python train.py --head_dim=32 --activation="swiglu" --norm="rmsnorm" --qk_norm=true --tie_embeddings=false --lr_mult_o=1.5 --warmup_steps=0 --schedule="wsd" --batch_tokens=16384 --seq_len=512 --train_tokens=145500000 --steps=8881
Each number is 200 + 40 x the weight over the matrix's rms, rounded and kept within 0 to 999. Layers, rows and columns count from 0.

# layer 2 MLP up, 448x128, rms 0.148, rows 259-295, columns 64-127
226,187,156,270,185,206,249,247,215,185,201,190,228,155,155,189,270,119,289,188,230,143,208,140,253,218,146,134,226,194,255,232,274,255,165,189,193,179,237,212,275,154,200,226,257,238,162,193,175,160,214,215,167,217,189,204,200,134,106,238,227,232,150,198
260,184,141,204,229,171,265,126,198,192,259,252,215,242,213,130,217,196,204,268,177,144,212,174,170,142,188,177,193,166,195,155,204,250,240,242,197,241,162,176,143,173,210,175,175,151,170,218,148,173,226,255,231,196,198,157,183,180,247,130,215,160,228,180
274,241,192,166,246,187,186,218,225,145,61,140,201,216,197,238,232,265,131,283,197,190,169,259,245,143,238,170,181,201,243,271,190,180,189,127,187,209,121,321,239,159,214,256,230,253,197,220,152,183,238,187,135,292,112,216,180,178,172,195,252,260,148,233
217,207,187,213,173,185,156,308,239,157,256,204,213,218,239,245,210,184,191,218,204,185,211,207,204,169,240,167,246,179,198,257,140,166,229,126,224,180,156,202,180,182,178,199,204,239,227,180,192,213,189,208,260,183,192,224,217,293,241,192,199,124,182,206
138,263,173,185,191,161,184,127,245,159,222,243,218,277,231,204,187,140,200,261,259,244,185,231,203,204,173,192,192,261,132,153,210,250,153,153,226,145,211,274,190,230,164,139,163,161,216,171,186,165,185,173,194,202,189,228,192,211,206,249,210,199,159,234
195,257,240,215,145,206,230,159,207,237,159,132,230,158,141,174,210,198,209,249,168,163,214,227,250,171,202,195,195,169,142,192,236,247,176,178,228,206,185,235,192,149,149,156,175,244,206,194,262,215,168,206,225,205,172,216,183,164,208,296,159,169,216,172
202,206,277,211,200,218,200,209,183,209,150,267,137,231,164,175,242,155,245,218,273,265,202,223,196,193,190,197,116,244,197,193,162,195,181,199,168,249,197,216,238,203,272,187,219,219,214,212,196,161,225,131,137,296,218,225,209,147,161,174,246,194,247,213
240,207,256,135,205,177,156,251,184,243,217,313,171,169,81,215,216,235,198,180,237,194,157,239,166,179,175,247,145,192,217,176,234,209,265,156,209,176,238,196,249,231,230,231,260,195,207,149,252,199,205,116,224,224,210,198,167,174,247,248,147,224,174,164
192,232,198,202,161,213,224,226,268,210,161,242,198,175,226,228,182,228,215,237,229,197,230,152,126,223,157,263,169,276,224,124,209,121,163,245,165,241,94,198,186,240,266,195,159,198,308,135,214,223,195,170,225,157,208,133,189,190,231,197,163,205,211,155
194,184,205,166,246,179,200,176,224,140,136,199,192,177,159,231,177,262,182,223,151,209,159,254,245,150,290,221,185,132,210,149,201,176,202,219,167,189,211,235,258,172,224,202,203,199,208,221,226,193,197,219,109,209,131,215,206,218,213,242,252,156,192,202
170,262,200,206,254,174,251,194,212,201,152,172,230,254,192,159,166,195,209,213,167,171,230,215,191,196,114,186,270,270,197,132,175,250,90,184,202,165,89,298,218,211,202,182,214,224,162,142,248,141,131,220,272,154,228,249,114,164,161,250,158,175,217,215
208,208,178,225,279,262,198,201,208,231,202,223,214,168,193,200,189,250,217,246,163,202,229,229,184,116,195,91,236,186,208,236,222,225,139,217,221,207,155,299,182,241,189,218,132,245,228,229,140,242,163,199,188,205,191,176,162,173,212,183,219,245,163,235
195,231,215,198,198,245,223,283,106,217,159,166,208,190,244,179,160,139,123,157,314,199,184,200,231,215,208,166,162,173,208,247,177,193,150,221,139,156,222,156,105,240,169,213,130,193,304,176,194,234,121,195,172,208,278,219,163,244,201,172,282,246,228,256
172,219,216,188,172,184,192,283,239,216,175,224,200,249,241,212,189,207,177,148,181,205,280,121,143,220,203,170,219,186,282,211,231,170,177,198,288,185,175,187,252,256,185,180,198,109,193,176,248,182,233,214,137,173,227,194,249,146,213,205,176,231,151,153
238,168,164,242,189,148,232,183,210,204,208,232,187,170,191,224,215,211,216,237,219,148,194,215,213,225,165,250,141,225,214,161,202,200,210,214,195,154,126,182,191,198,216,244,168,169,223,146,223,180,207,208,143,234,208,188,171,212,253,167,199,200,224,220
137,113,184,207,191,107,184,187,224,245,247,106,227,207,160,251,247,171,135,212,212,277,197,227,167,146,205,179,175,180,253,170,238,214,258,270,277,197,221,157,196,178,177,277,297,234,184,207,166,193,228,197,182,179,248,152,205,189,267,166,233,217,142,254
153,119,213,267,253,164,125,111,136,249,232,168,237,158,224,246,128,131,213,193,139,193,252,268,192,234,282,177,216,151,198,335,253,182,280,129,278,174,212,95,283,256,241,239,174,249,213,195,275,300,184,279,131,309,154,152,223,149,200,169,135,158,219,216
165,185,156,196,148,210,199,132,151,281,149,166,181,148,195,198,199,214,228,184,180,111,279,220,204,218,251,288,162,152,240,299,268,135,232,212,178,222,140,179,253,145,149,236,212,193,251,229,238,193,249,216,195,139,202,158,177,208,252,186,237,195,214,193
222,150,173,240,300,211,210,174,299,174,149,203,224,209,194,265,229,179,191,201,269,193,228,181,227,252,202,235,96,187,182,204,185,150,235,267,185,214,188,147,168,229,168,232,203,253,174,168,205,140,178,230,230,176,185,164,211,101,141,170,230,211,197,293
254,269,239,211,183,199,228,191,152,228,189,214,211,239,208,159,134,201,203,231,273,221,279,148,157,135,131,184,158,239,155,209,226,205,137,192,162,175,145,193,166,254,162,199,161,228,225,177,183,127,191,251,277,250,215,274,191,99,176,156,228,158,240,138
232,191,208,248,153,157,206,181,181,224,265,174,162,161,173,272,108,144,250,282,166,157,264,223,194,184,193,179,178,221,249,165,206,187,240,242,215,268,162,162,208,122,268,235,288,201,157,176,243,176,232,190,176,272,239,191,248,246,192,177,166,165,194,232
216,210,181,231,215,247,206,268,241,184,149,206,220,187,201,252,215,165,191,127,235,191,178,239,160,164,159,127,169,180,160,158,170,141,218,210,116,225,177,137,282,199,240,241,142,215,199,206,178,159,197,149,212,202,216,215,221,204,195,87,205,162,223,270
224,184,181,220,193,210,166,137,190,179,233,145,182,291,268,183,136,239,222,205,143,229,232,276,173,191,216,136,140,123,195,230,238,222,197,180,140,187,260,229,255,237,153,243,180,193,216,235,173,173,136,261,204,160,221,296,222,215,173,209,211,178,225,178
154,226,211,226,211,213,226,156,171,247,210,191,208,189,222,198,207,162,206,170,205,198,199,207,244,246,184,195,189,166,177,190,155,216,186,208,230,200,212,196,162,221,235,229,198,217,222,221,162,226,211,202,202,191,152,219,182,218,235,221,214,215,147,260
266,194,241,208,186,201,122,136,152,226,212,208,183,229,154,227,242,246,162,132,200,303,162,236,188,167,108,181,168,236,216,214,150,166,156,289,99,232,230,192,150,191,192,167,180,144,225,219,125,130,155,234,199,194,222,198,186,159,183,133,170,210,202,199
196,190,149,198,138,198,171,237,240,155,190,206,243,249,109,179,238,176,153,228,191,209,221,153,207,313,200,228,217,156,274,267,206,216,224,207,189,191,237,141,209,169,232,236,241,202,131,204,221,179,179,195,128,138,177,189,275,278,249,106,239,256,176,107
162,205,220,197,268,241,219,212,216,191,268,214,269,253,207,222,155,181,211,179,193,213,119,171,243,172,210,182,252,211,215,230,247,219,181,164,237,236,235,178,180,184,189,152,142,190,191,173,206,112,128,173,161,193,190,213,178,185,239,291,221,269,243,168
211,279,223,215,252,150,212,168,222,121,251,247,276,226,202,198,238,274,196,200,237,183,226,245,201,230,222,197,221,153,132,213,217,180,164,269,324,141,247,279,209,273,210,209,220,186,253,178,134,222,244,226,194,167,235,227,181,150,167,152,233,216,256,204
225,297,130,274,182,214,195,178,206,223,257,179,210,148,244,247,239,176,165,252,200,169,195,149,229,220,178,203,217,148,286,146,194,221,143,184,252,149,230,226,182,175,208,161,242,184,187,168,214,194,184,192,219,226,249,149,262,219,173,205,176,205,193,180
229,299,238,189,210,157,203,204,244,191,199,213,251,174,178,292,128,208,265,143,173,266,166,169,199,217,187,108,160,286,181,154,211,213,312,208,191,198,220,160,256,133,224,216,162,209,187,160,125,215,217,196,239,270,226,209,183,107,213,155,188,203,134,197
160,258,200,219,205,136,171,163,186,149,207,281,197,200,158,210,148,145,168,179,120,210,232,198,177,186,218,241,207,228,146,230,202,158,180,286,211,197,227,231,180,191,240,181,210,208,241,186,176,214,207,176,166,242,220,234,182,172,157,232,224,243,140,232
185,195,139,153,200,208,179,196,223,218,252,243,214,180,218,167,178,172,202,247,198,183,211,189,222,188,266,276,209,201,178,151,234,184,165,214,108,213,245,180,111,215,194,191,188,180,205,223,211,252,173,230,246,197,250,125,219,220,179,216,245,187,262,176
248,203,188,162,169,179,211,275,204,153,204,188,230,163,225,281,259,310,158,287,224,273,270,284,170,187,267,249,220,175,168,168,209,137,248,277,134,268,180,258,146,186,158,196,176,209,255,160,183,265,158,165,202,203,174,214,102,194,211,126,147,208,187,173
238,218,178,189,249,198,179,217,216,235,188,176,170,198,189,191,242,257,171,254,225,233,195,264,195,88,195,229,187,244,184,198,172,185,223,166,209,182,192,212,362,172,228,135,226,202,190,272,205,235,228,191,150,223,239,193,155,262,226,200,201,238,167,148
176,100,136,179,238,156,217,258,219,135,183,223,188,191,246,231,172,245,247,250,163,171,201,218,171,254,258,191,200,207,233,176,200,161,280,251,201,257,228,190,243,133,176,207,193,235,170,243,146,214,176,194,215,216,194,240,121,198,212,177,184,223,220,281
181,216,153,223,205,214,177,240,203,195,196,184,211,232,190,195,289,313,218,294,259,234,232,183,231,187,180,194,183,174,151,151,164,208,242,227,284,178,231,144,97,197,200,204,196,166,186,136,206,203,199,178,177,211,234,203,211,209,274,217,178,176,205,178
203,178,227,78,202,170,155,154,215,153,194,231,271,196,152,187,249,168,191,137,168,174,210,117,156,163,144,169,146,218,173,156,206,236,223,126,165,133,184,118,235,191,234,173,279,226,141,169,241,167,236,215,152,218,163,215,184,91,220,144,154,250,202,247
# layer 2 MLP down (transposed), 448x128, rms 0.0366, rows 259-294, columns 64-127
265,122,147,250,222,161,272,223,246,182,215,218,278,176,207,228,201,150,265,204,212,195,187,199,267,200,216,201,247,210,207,205,250,201,157,216,205,166,199,181,216,163,235,201,196,227,167,159,221,144,277,211,162,262,254,189,112,191,116,201,188,254,195,185
240,249,235,243,136,227,131,218,220,193,149,167,225,219,190,270,192,254,82,152,209,207,242,191,154,190,148,182,180,159,228,131,204,218,167,211,221,253,177,215,165,124,230,140,244,253,155,286,236,256,139,181,165,253,179,278,269,165,175,181,213,136,203,202
256,141,168,173,216,184,188,256,195,160,178,181,167,194,200,213,226,219,206,219,202,227,189,270,268,158,208,194,180,185,212,282,105,162,161,143,156,209,156,280,233,186,191,207,140,251,219,225,174,203,181,194,203,196,166,264,181,232,167,243,236,208,234,199
190,204,222,226,190,152,216,229,131,217,238,200,213,179,228,203,234,195,211,177,232,235,214,207,231,208,228,134,181,176,162,297,224,191,231,176,171,209,119,151,183,213,198,217,176,220,325,194,221,229,157,210,215,156,217,230,223,248,240,195,175,160,174,218
180,204,160,138,210,188,144,167,244,157,180,206,266,275,260,205,236,167,219,249,195,213,182,203,218,149,210,210,178,208,185,229,222,214,86,178,262,164,186,268,268,198,161,127,155,178,210,201,193,151,138,161,159,182,203,290,222,196,132,183,199,211,164,202
217,210,186,245,184,202,270,257,157,246,213,187,255,199,219,189,266,260,194,128,222,243,197,250,214,231,203,212,273,223,213,197,234,162,149,235,236,202,229,145,139,210,192,190,175,176,182,186,189,199,185,282,174,208,164,198,200,157,195,179,231,268,195,173
197,199,165,189,235,237,204,199,228,231,233,182,181,155,100,186,241,184,155,228,222,215,199,154,231,172,217,122,197,236,199,231,250,215,242,122,232,226,194,227,184,267,239,226,137,209,135,261,177,225,142,148,187,121,225,208,200,186,214,159,220,162,251,221
189,232,247,238,121,235,199,207,141,192,206,179,290,184,202,278,206,173,210,264,143,275,221,241,247,204,186,159,192,191,160,184,155,262,173,197,275,158,244,156,235,220,152,196,255,215,198,247,153,186,212,176,225,155,181,200,261,212,204,146,187,191,260,184
209,251,228,178,104,159,180,251,231,146,228,189,284,298,219,207,224,279,203,189,217,236,233,178,234,267,231,247,204,257,189,161,183,237,150,211,197,251,200,205,180,181,152,168,211,161,153,196,204,236,196,126,140,124,197,209,114,190,161,144,155,206,249,179
164,150,183,178,240,185,198,200,162,114,179,185,211,213,221,249,207,210,205,148,191,218,199,137,184,197,228,164,196,202,210,213,254,245,147,250,204,203,214,145,198,243,216,143,178,170,137,210,163,154,194,190,179,187,188,157,163,205,227,168,183,198,270,163
224,194,249,197,266,169,263,182,203,153,78,146,117,282,209,169,166,188,193,145,184,198,204,206,169,200,170,202,227,207,160,97,204,169,168,239,194,259,175,254,200,273,198,90,184,288,239,211,140,211,133,194,272,261,217,245,118,200,240,215,146,163,134,248
215,176,227,194,205,297,218,196,142,225,129,221,167,212,229,209,272,263,172,170,173,206,220,223,216,216,175,137,181,225,173,246,231,179,228,256,205,188,205,215,182,166,231,208,207,208,197,176,187,205,213,190,156,196,238,236,231,164,213,247,171,232,185,226
166,165,206,235,237,169,252,202,186,159,191,227,186,216,222,209,256,235,227,242,268,236,302,209,209,246,301,194,196,215,214,67,174,140,149,147,244,200,192,194,211,163,168,184,210,198,183,165,211,224,265,155,184,198,267,196,188,236,176,184,200,238,189,197
232,179,217,207,200,243,216,210,125,226,176,198,164,161,256,189,205,189,182,244,209,132,162,236,212,137,157,177,191,174,186,156,246,241,240,213,204,236,263,217,224,207,195,190,221,240,195,235,229,201,184,160,220,182,232,194,221,162,239,238,247,231,185,241
182,187,186,249,175,170,193,218,242,222,212,227,260,205,226,172,231,229,204,240,203,147,152,228,249,194,193,272,176,204,201,197,226,210,151,255,169,148,200,198,194,206,204,215,160,182,243,190,148,180,191,213,158,254,261,192,163,209,251,209,146,195,202,216
119,147,193,211,229,186,240,151,203,239,197,165,263,235,147,216,200,184,190,168,153,226,157,238,114,202,133,183,259,128,166,133,257,181,196,237,195,202,253,164,216,181,206,272,292,219,195,187,197,216,135,165,120,233,218,236,135,233,165,210,185,246,202,255
145,196,208,200,176,190,157,253,159,230,269,186,177,155,157,247,237,172,202,225,196,248,211,181,179,207,330,121,216,215,177,271,255,280,232,211,316,214,250,137,332,225,140,172,168,189,250,210,252,258,180,165,174,302,223,189,189,165,257,238,164,137,220,214
182,209,198,191,216,135,248,173,192,180,184,246,184,183,206,225,246,230,176,156,214,165,185,193,225,190,142,220,187,208,197,172,222,123,154,137,212,222,169,149,238,133,183,137,210,232,198,204,230,247,192,252,197,110,183,224,221,161,246,152,194,221,234,190
185,192,211,161,243,131,216,157,295,168,159,146,222,174,216,280,201,99,219,199,228,228,221,226,158,300,205,258,135,228,152,228,202,200,224,247,194,209,225,195,235,200,107,216,186,253,184,191,187,180,158,226,188,183,210,198,167,190,223,148,242,273,193,250
259,213,180,135,151,215,230,186,250,234,218,189,175,229,223,202,224,179,188,112,157,221,147,231,225,172,180,158,184,201,193,226,294,233,193,200,167,180,263,234,240,217,127,236,228,171,122,223,231,184,120,94,190,153,228,153,163,126,209,215,168,208,183,125
220,168,217,213,214,151,239,245,199,184,159,137,162,190,207,215,202,153,113,281,150,214,238,210,216,197,201,187,245,221,296,183,169,175,273,203,197,233,203,179,255,210,231,195,226,217,256,215,204,187,187,230,276,196,274,122,220,210,229,184,181,174,179,179
160,182,176,207,235,257,182,263,228,197,191,197,196,218,233,223,195,127,217,86,230,250,177,254,159,136,163,199,193,192,116,237,158,124,277,224,161,181,179,185,194,164,176,203,138,176,210,207,218,162,189,197,207,223,204,204,171,191,241,163,188,205,222,212
149,210,141,166,224,216,276,151,168,219,260,108,244,328,227,172,129,276,161,208,149,243,223,178,110,216,171,122,176,117,171,134,228,219,251,237,122,155,150,196,211,183,265,232,228,253,234,216,197,179,148,175,158,208,253,176,197,214,186,148,224,263,202,208
173,209,173,212,232,259,149,171,230,230,181,240,196,187,181,217,262,170,183,208,215,228,206,210,204,202,196,149,219,191,205,214,190,227,235,197,228,173,228,142,158,146,250,170,213,167,232,170,190,230,217,247,215,200,152,186,212,220,216,261,187,191,195,161
251,265,246,203,227,203,157,183,186,255,190,215,193,246,219,267,242,198,203,226,257,298,179,209,204,105,110,119,163,248,174,213,203,175,167,217,235,216,199,220,198,220,230,241,176,203,150,235,175,178,81,124,179,143,178,216,219,146,188,166,177,156,197,218
213,194,277,206,237,99,247,190,167,249,197,230,191,152,223,157,183,158,232,201,172,251,206,221,190,101,222,135,163,258,275,147,176,235,165,270,187,265,288,264,232,239,232,188,180,214,262,237,247,181,173,172,195,187,273,194,170,173,193,256,140,90,242,243
256,242,180,240,228,239,262,125,158,146,173,204,231,221,177,202,187,183,212,186,248,117,194,119,221,181,206,133,236,211,212,217,280,185,218,227,182,175,187,190,157,199,205,236,175,173,189,167,281,227,231,221,155,195,164,234,214,274,179,210,188,229,133,201
171,201,184,148,208,201,180,185,182,218,160,161,194,193,164,204,175,190,248,138,197,160,219,173,172,113,212,236,213,187,244,188,220,226,191,145,147,193,187,98,256,194,195,145,215,249,143,219,249,230,204,124,211,265,204,137,171,213,245,238,191,128,180,229
221,169,176,239,218,187,168,187,167,170,224,182,162,246,186,260,91,235,189,156,248,204,220,199,225,188,167,123,185,237,232,171,196,200,176,185,249,246,181,196,195,218,159,138,268,172,246,164,163,152,262,154,233,197,238,254,223,282,226,246,176,203,137,157
219,188,228,136,204,187,131,175,164,225,191,251,246,235,170,192,231,289,181,281,251,213,273,149,181,284,210,232,170,231,138,183,215,146,215,197,182,186,249,177,181,227,188,202,241,160,201,177,157,249,185,171,264,201,201,200,184,163,219,159,197,151,220,253
167,248,164,177,114,202,175,248,196,154,195,139,234,183,196,174,213,169,199,198,184,229,220,173,200,195,210,254,144,265,263,253,183,167,210,273,173,208,227,85,206,175,258,209,146,226,174,258,238,187,203,281,216,160,281,185,214,236,136,236,205,211,190,216
238,222,192,203,203,207,246,221,211,286,195,240,204,229,173,215,210,208,184,242,114,239,189,173,183,195,198,264,238,147,135,100,297,211,168,173,190,171,238,207,145,218,208,174,298,151,235,208,206,229,159,198,159,198,265,159,270,205,233,236,202,216,226,191
271,218,197,207,204,220,170,214,194,208,202,226,189,119,211,292,224,267,129,283,199,222,242,280,165,164,233,254,195,156,193,144,200,155,225,264,175,212,208,284,173,206,129,183,189,223,159,96,174,287,171,196,226,209,187,177,116,216,232,125,176,231,194,181
199,232,203,195,142,171,246,148,256,174,208,167,208,182,180,176,172,250,219,241,225,214,237,163,185,187,252,204,208,171,246,250,167,172,249,190,237,227,168,174,179,233,236,178,210,239,224,228,224,212,232,239,219,230,215,142,199,192,147,141,237,147,210,220
191,273,252,152,186,190,150,284,137,130,264,177,246,166,231,196,250,209,129,176,245,211,185,202,206,121,199,212,208,230,145,169,170,273,172,187,200,244,204,304,145,225,176,177,187,278,157,172,221,217,218,130,181,222,263,154,265,170,186,178,130,231,195,251
176,187,240,201,147,222,207,240,246,248,183,270,203,191,186,265,162,127,135,152,134,224,163,251,185,198,176,157,183,214,215,185,248,192,189,228,130,223,206,272,252,141,119,215,238,202,175,296,114,191,222,243,249,160,129,209,223,227,58,205,215,222,217,259
# layer 2 MLP gate, 448x128, rms 0.144, rows 260-295, columns 64-127
220,161,206,214,233,197,243,149,145,210,228,234,200,177,194,133,237,194,313,188,135,142,147,99,227,214,139,213,228,206,215,168,213,214,248,215,129,203,149,143,260,255,185,248,171,144,192,163,215,142,282,195,259,132,142,172,153,255,239,163,234,197,140,232
210,212,229,214,168,183,201,247,265,174,263,227,214,204,236,208,189,239,229,195,197,201,194,223,198,174,248,177,218,137,263,197,214,222,189,236,172,166,230,341,223,238,188,190,144,192,136,190,169,232,137,180,220,135,183,283,260,206,146,259,275,169,286,150
191,222,221,184,178,153,171,254,200,137,303,191,191,265,167,199,263,228,232,195,182,209,215,202,157,216,214,165,206,257,194,246,155,151,209,147,227,161,136,160,249,164,200,203,208,186,199,243,218,206,186,226,242,208,233,246,165,280,262,229,173,206,196,268
217,228,156,135,165,177,180,249,167,152,188,199,223,232,163,221,184,181,213,181,169,238,255,98,188,181,192,204,127,232,229,165,218,148,138,193,105,161,138,179,149,252,263,130,212,168,177,223,254,192,155,268,202,199,228,220,156,178,237,225,175,238,213,136
134,220,167,218,176,265,238,174,213,251,229,183,231,195,148,219,184,234,203,191,146,126,156,258,200,151,245,148,203,147,197,142,278,204,168,177,218,256,180,183,175,182,212,177,214,233,188,262,222,206,174,246,196,254,123,222,176,146,233,245,204,144,199,270
166,190,118,151,211,187,215,209,218,186,230,166,240,178,192,198,168,206,221,185,162,173,171,137,185,248,210,197,303,160,229,184,253,244,269,188,206,107,170,183,160,194,143,236,210,129,191,222,241,290,169,240,240,104,220,169,263,241,224,233,179,207,166,217
231,187,179,225,239,144,170,268,257,191,141,209,162,213,243,187,227,219,231,137,212,162,119,146,207,303,208,190,165,219,188,151,198,179,226,194,171,198,205,276,236,195,202,149,141,186,138,181,148,241,155,213,126,277,239,256,178,208,176,174,147,197,131,167
178,144,142,151,209,130,214,262,181,166,171,257,202,186,191,273,277,183,211,222,196,250,275,196,107,184,210,214,168,195,243,159,154,117,148,171,172,227,200,168,197,236,206,138,202,168,190,186,171,234,197,182,190,173,250,234,263,174,194,186,140,261,235,206
246,193,126,210,224,208,181,244,207,246,164,154,172,155,201,150,193,184,243,233,189,177,176,224,214,184,212,222,174,216,197,163,207,214,265,201,197,111,216,288,227,174,181,253,201,118,190,244,205,197,194,188,143,251,246,226,164,181,220,227,283,174,175,229
249,228,191,239,148,242,126,162,276,174,201,210,238,241,110,218,217,270,129,198,206,137,172,201,181,197,153,190,277,185,284,195,177,231,199,130,318,195,149,263,216,147,217,160,248,217,116,193,246,213,182,215,205,190,157,271,292,227,178,208,155,227,240,227
152,186,150,176,175,165,193,199,156,225,131,164,213,179,176,227,220,272,180,110,197,186,146,171,237,223,228,161,195,200,226,188,198,224,283,240,222,235,192,201,255,165,159,220,218,209,237,233,182,237,238,239,198,203,210,161,215,226,149,206,178,245,249,157
169,144,132,221,239,185,173,118,135,184,178,183,177,209,157,180,185,158,190,115,187,100,158,131,185,123,188,267,127,221,189,221,196,336,252,227,181,190,191,221,241,205,194,201,206,216,183,227,213,138,174,229,205,220,212,95,114,255,186,127,218,236,194,245
216,143,219,211,229,186,203,191,224,194,240,204,175,123,153,248,178,187,210,229,220,218,169,258,204,162,231,193,204,211,132,161,237,209,221,244,175,302,218,181,222,168,190,192,231,184,201,292,217,211,240,203,184,250,260,162,209,186,195,117,201,186,180,280
169,167,246,136,220,200,189,213,222,176,212,200,238,239,269,197,181,210,161,148,200,265,212,209,238,198,236,185,262,226,192,216,208,167,206,146,164,210,284,205,130,144,207,84,206,228,177,199,206,233,201,149,297,158,199,231,205,206,164,249,197,195,189,168
103,130,210,140,167,133,274,223,187,220,250,167,213,255,225,236,222,188,179,229,209,304,207,148,176,171,214,163,171,123,225,173,237,196,226,283,207,191,186,176,242,231,177,269,265,283,157,139,163,194,203,187,143,144,233,248,213,167,252,209,221,180,177,274
150,217,204,224,190,185,179,177,157,234,216,221,172,186,155,215,247,222,199,243,150,140,291,149,180,236,317,212,239,268,127,262,255,222,239,199,226,213,172,72,224,263,216,237,171,287,164,134,131,244,228,227,207,256,173,215,254,114,220,175,164,123,221,259
256,199,100,211,223,178,198,131,215,228,194,146,195,168,197,214,191,216,257,225,213,188,222,174,195,215,253,131,218,173,211,240,196,260,182,250,94,180,135,192,256,167,157,275,182,173,179,208,177,102,264,192,219,183,218,136,254,263,198,175,266,112,145,241
223,208,179,231,159,224,175,250,217,144,210,224,155,231,181,176,169,269,154,211,140,185,167,204,261,145,197,167,218,178,230,215,241,191,147,169,155,180,163,303,255,236,252,127,226,134,207,192,201,148,155,223,197,224,255,229,246,221,162,222,169,205,224,119
211,147,118,202,276,168,187,180,155,231,281,211,136,177,190,220,167,206,243,254,171,193,268,248,208,280,211,248,292,163,149,132,215,171,190,257,260,241,148,213,189,126,210,258,237,186,233,165,204,253,217,289,208,130,252,168,229,269,184,199,189,230,164,241
213,225,190,180,208,260,139,182,256,183,216,205,234,203,192,199,146,173,251,136,226,175,150,157,205,140,199,192,160,144,53,207,195,168,141,185,124,194,207,252,182,195,218,192,229,182,209,202,274,172,221,166,189,160,147,235,203,208,180,165,240,176,183,182
224,194,216,199,240,176,217,188,153,164,228,184,223,189,186,155,198,244,177,218,185,198,174,178,187,254,223,243,236,204,206,266,198,263,168,185,284,240,196,208,162,213,166,190,219,250,258,228,238,225,205,228,205,167,176,148,120,178,187,273,285,245,206,166
207,202,210,125,164,235,241,138,184,245,227,138,199,256,216,203,83,263,171,207,150,251,206,221,97,197,222,134,101,167,174,236,251,179,210,203,190,203,162,233,229,232,223,243,161,211,237,199,218,197,176,218,199,200,242,268,154,192,205,166,216,216,244,190
262,212,205,188,196,196,183,220,227,188,195,208,241,217,170,207,184,245,227,185,194,226,227,241,155,182,166,194,193,226,236,199,251,178,194,216,155,176,194,227,194,210,127,253,179,180,195,205,218,249,187,191,180,164,217,206,191,211,202,202,134,181,269,205
171,172,126,236,207,124,146,168,232,217,218,222,181,234,135,239,223,218,265,202,205,228,160,176,139,220,205,168,226,253,283,198,206,189,197,206,212,167,226,200,171,151,210,170,145,199,162,195,215,246,117,176,196,187,255,229,153,152,186,183,118,253,164,211
249,192,187,159,314,249,208,110,229,213,266,218,184,148,199,204,226,229,163,200,155,203,175,190,166,173,187,158,176,286,160,108,262,180,170,226,201,207,199,180,175,203,231,166,109,145,268,127,218,187,223,147,240,215,187,210,222,92,162,279,157,154,182,347
135,200,197,208,298,218,214,201,158,206,264,152,222,317,167,250,147,132,230,176,307,183,148,161,227,176,207,191,223,244,230,217,211,160,185,214,155,212,301,197,133,160,221,233,160,193,220,233,229,122,142,141,143,187,189,219,162,210,245,266,200,293,171,160
189,117,157,221,223,233,211,192,188,201,233,187,177,201,142,178,241,141,244,194,159,169,192,160,180,109,174,235,208,185,271,215,231,186,188,176,129,265,174,159,182,181,160,193,246,266,134,171,306,165,137,171,181,228,165,195,208,184,243,250,193,159,165,229
170,225,269,228,214,193,191,196,237,266,124,236,206,130,172,141,238,229,166,140,169,243,205,196,211,172,187,223,197,227,159,228,208,159,226,263,118,179,236,190,158,204,192,266,186,219,171,237,178,223,163,176,181,178,218,233,174,175,189,199,183,186,185,223
141,218,151,146,226,194,127,190,127,186,198,185,120,246,195,234,169,151,236,192,224,206,229,185,149,206,207,214,169,233,194,178,187,238,202,214,270,248,227,181,158,161,169,239,183,151,212,85,238,156,185,280,214,239,269,230,195,152,206,158,152,200,180,277
184,219,259,217,192,155,170,153,201,241,217,289,171,193,206,281,152,219,285,166,134,191,258,252,214,225,216,174,303,236,118,192,192,192,196,267,120,183,181,169,220,199,156,214,221,199,169,164,182,219,249,125,216,167,170,138,220,177,223,174,120,216,264,193
187,147,210,163,215,210,248,183,225,240,219,216,271,120,242,195,163,190,198,247,200,125,192,226,232,194,229,274,196,154,211,197,200,241,252,154,122,242,217,169,191,224,214,255,164,219,183,241,238,227,155,209,232,214,242,176,229,256,214,209,192,189,172,185
150,243,231,236,201,153,268,141,185,193,223,224,207,211,179,164,165,186,241,169,221,132,210,198,213,237,142,120,180,201,224,250,230,292,213,156,189,182,196,179,242,201,205,266,190,211,167,212,195,122,217,205,221,168,222,244,266,215,183,285,254,193,228,192
218,168,130,228,241,220,174,163,247,202,189,196,190,206,242,222,248,180,203,214,235,186,135,234,219,202,157,264,175,274,254,212,197,168,181,157,255,190,197,200,264,176,254,231,273,171,199,223,196,237,234,181,209,238,228,213,180,185,222,219,148,230,228,219
186,218,270,264,192,287,256,116,199,258,213,172,186,161,118,226,189,178,155,169,208,228,232,245,221,125,177,222,216,285,161,228,193,131,250,186,180,159,233,204,197,255,200,162,208,254,247,92,232,230,250,179,237,135,128,209,176,201,233,254,187,159,233,161
234,229,99,241,271,202,216,209,181,194,233,206,173,138,168,245,197,203,225,280,230,196,205,222,221,146,174,235,186,238,127,159,172,236,210,84,203,213,192,204,209,206,271,224,168,178,152,104,236,178,217,195,195,171,173,162,215,190,129,241,204,198,167,217
140,235,103,197,295,230,181,208,286,193,210,148,141,214,176,232,272,141,166,231,195,218,161,205,195,213,255,221,139,201,214,210,252,204,158,188,221,219,215,165,221,199,240,241,218,139,210,180,262,152,198,305,162,163,209,215,198,215,97,163,217,182,220,229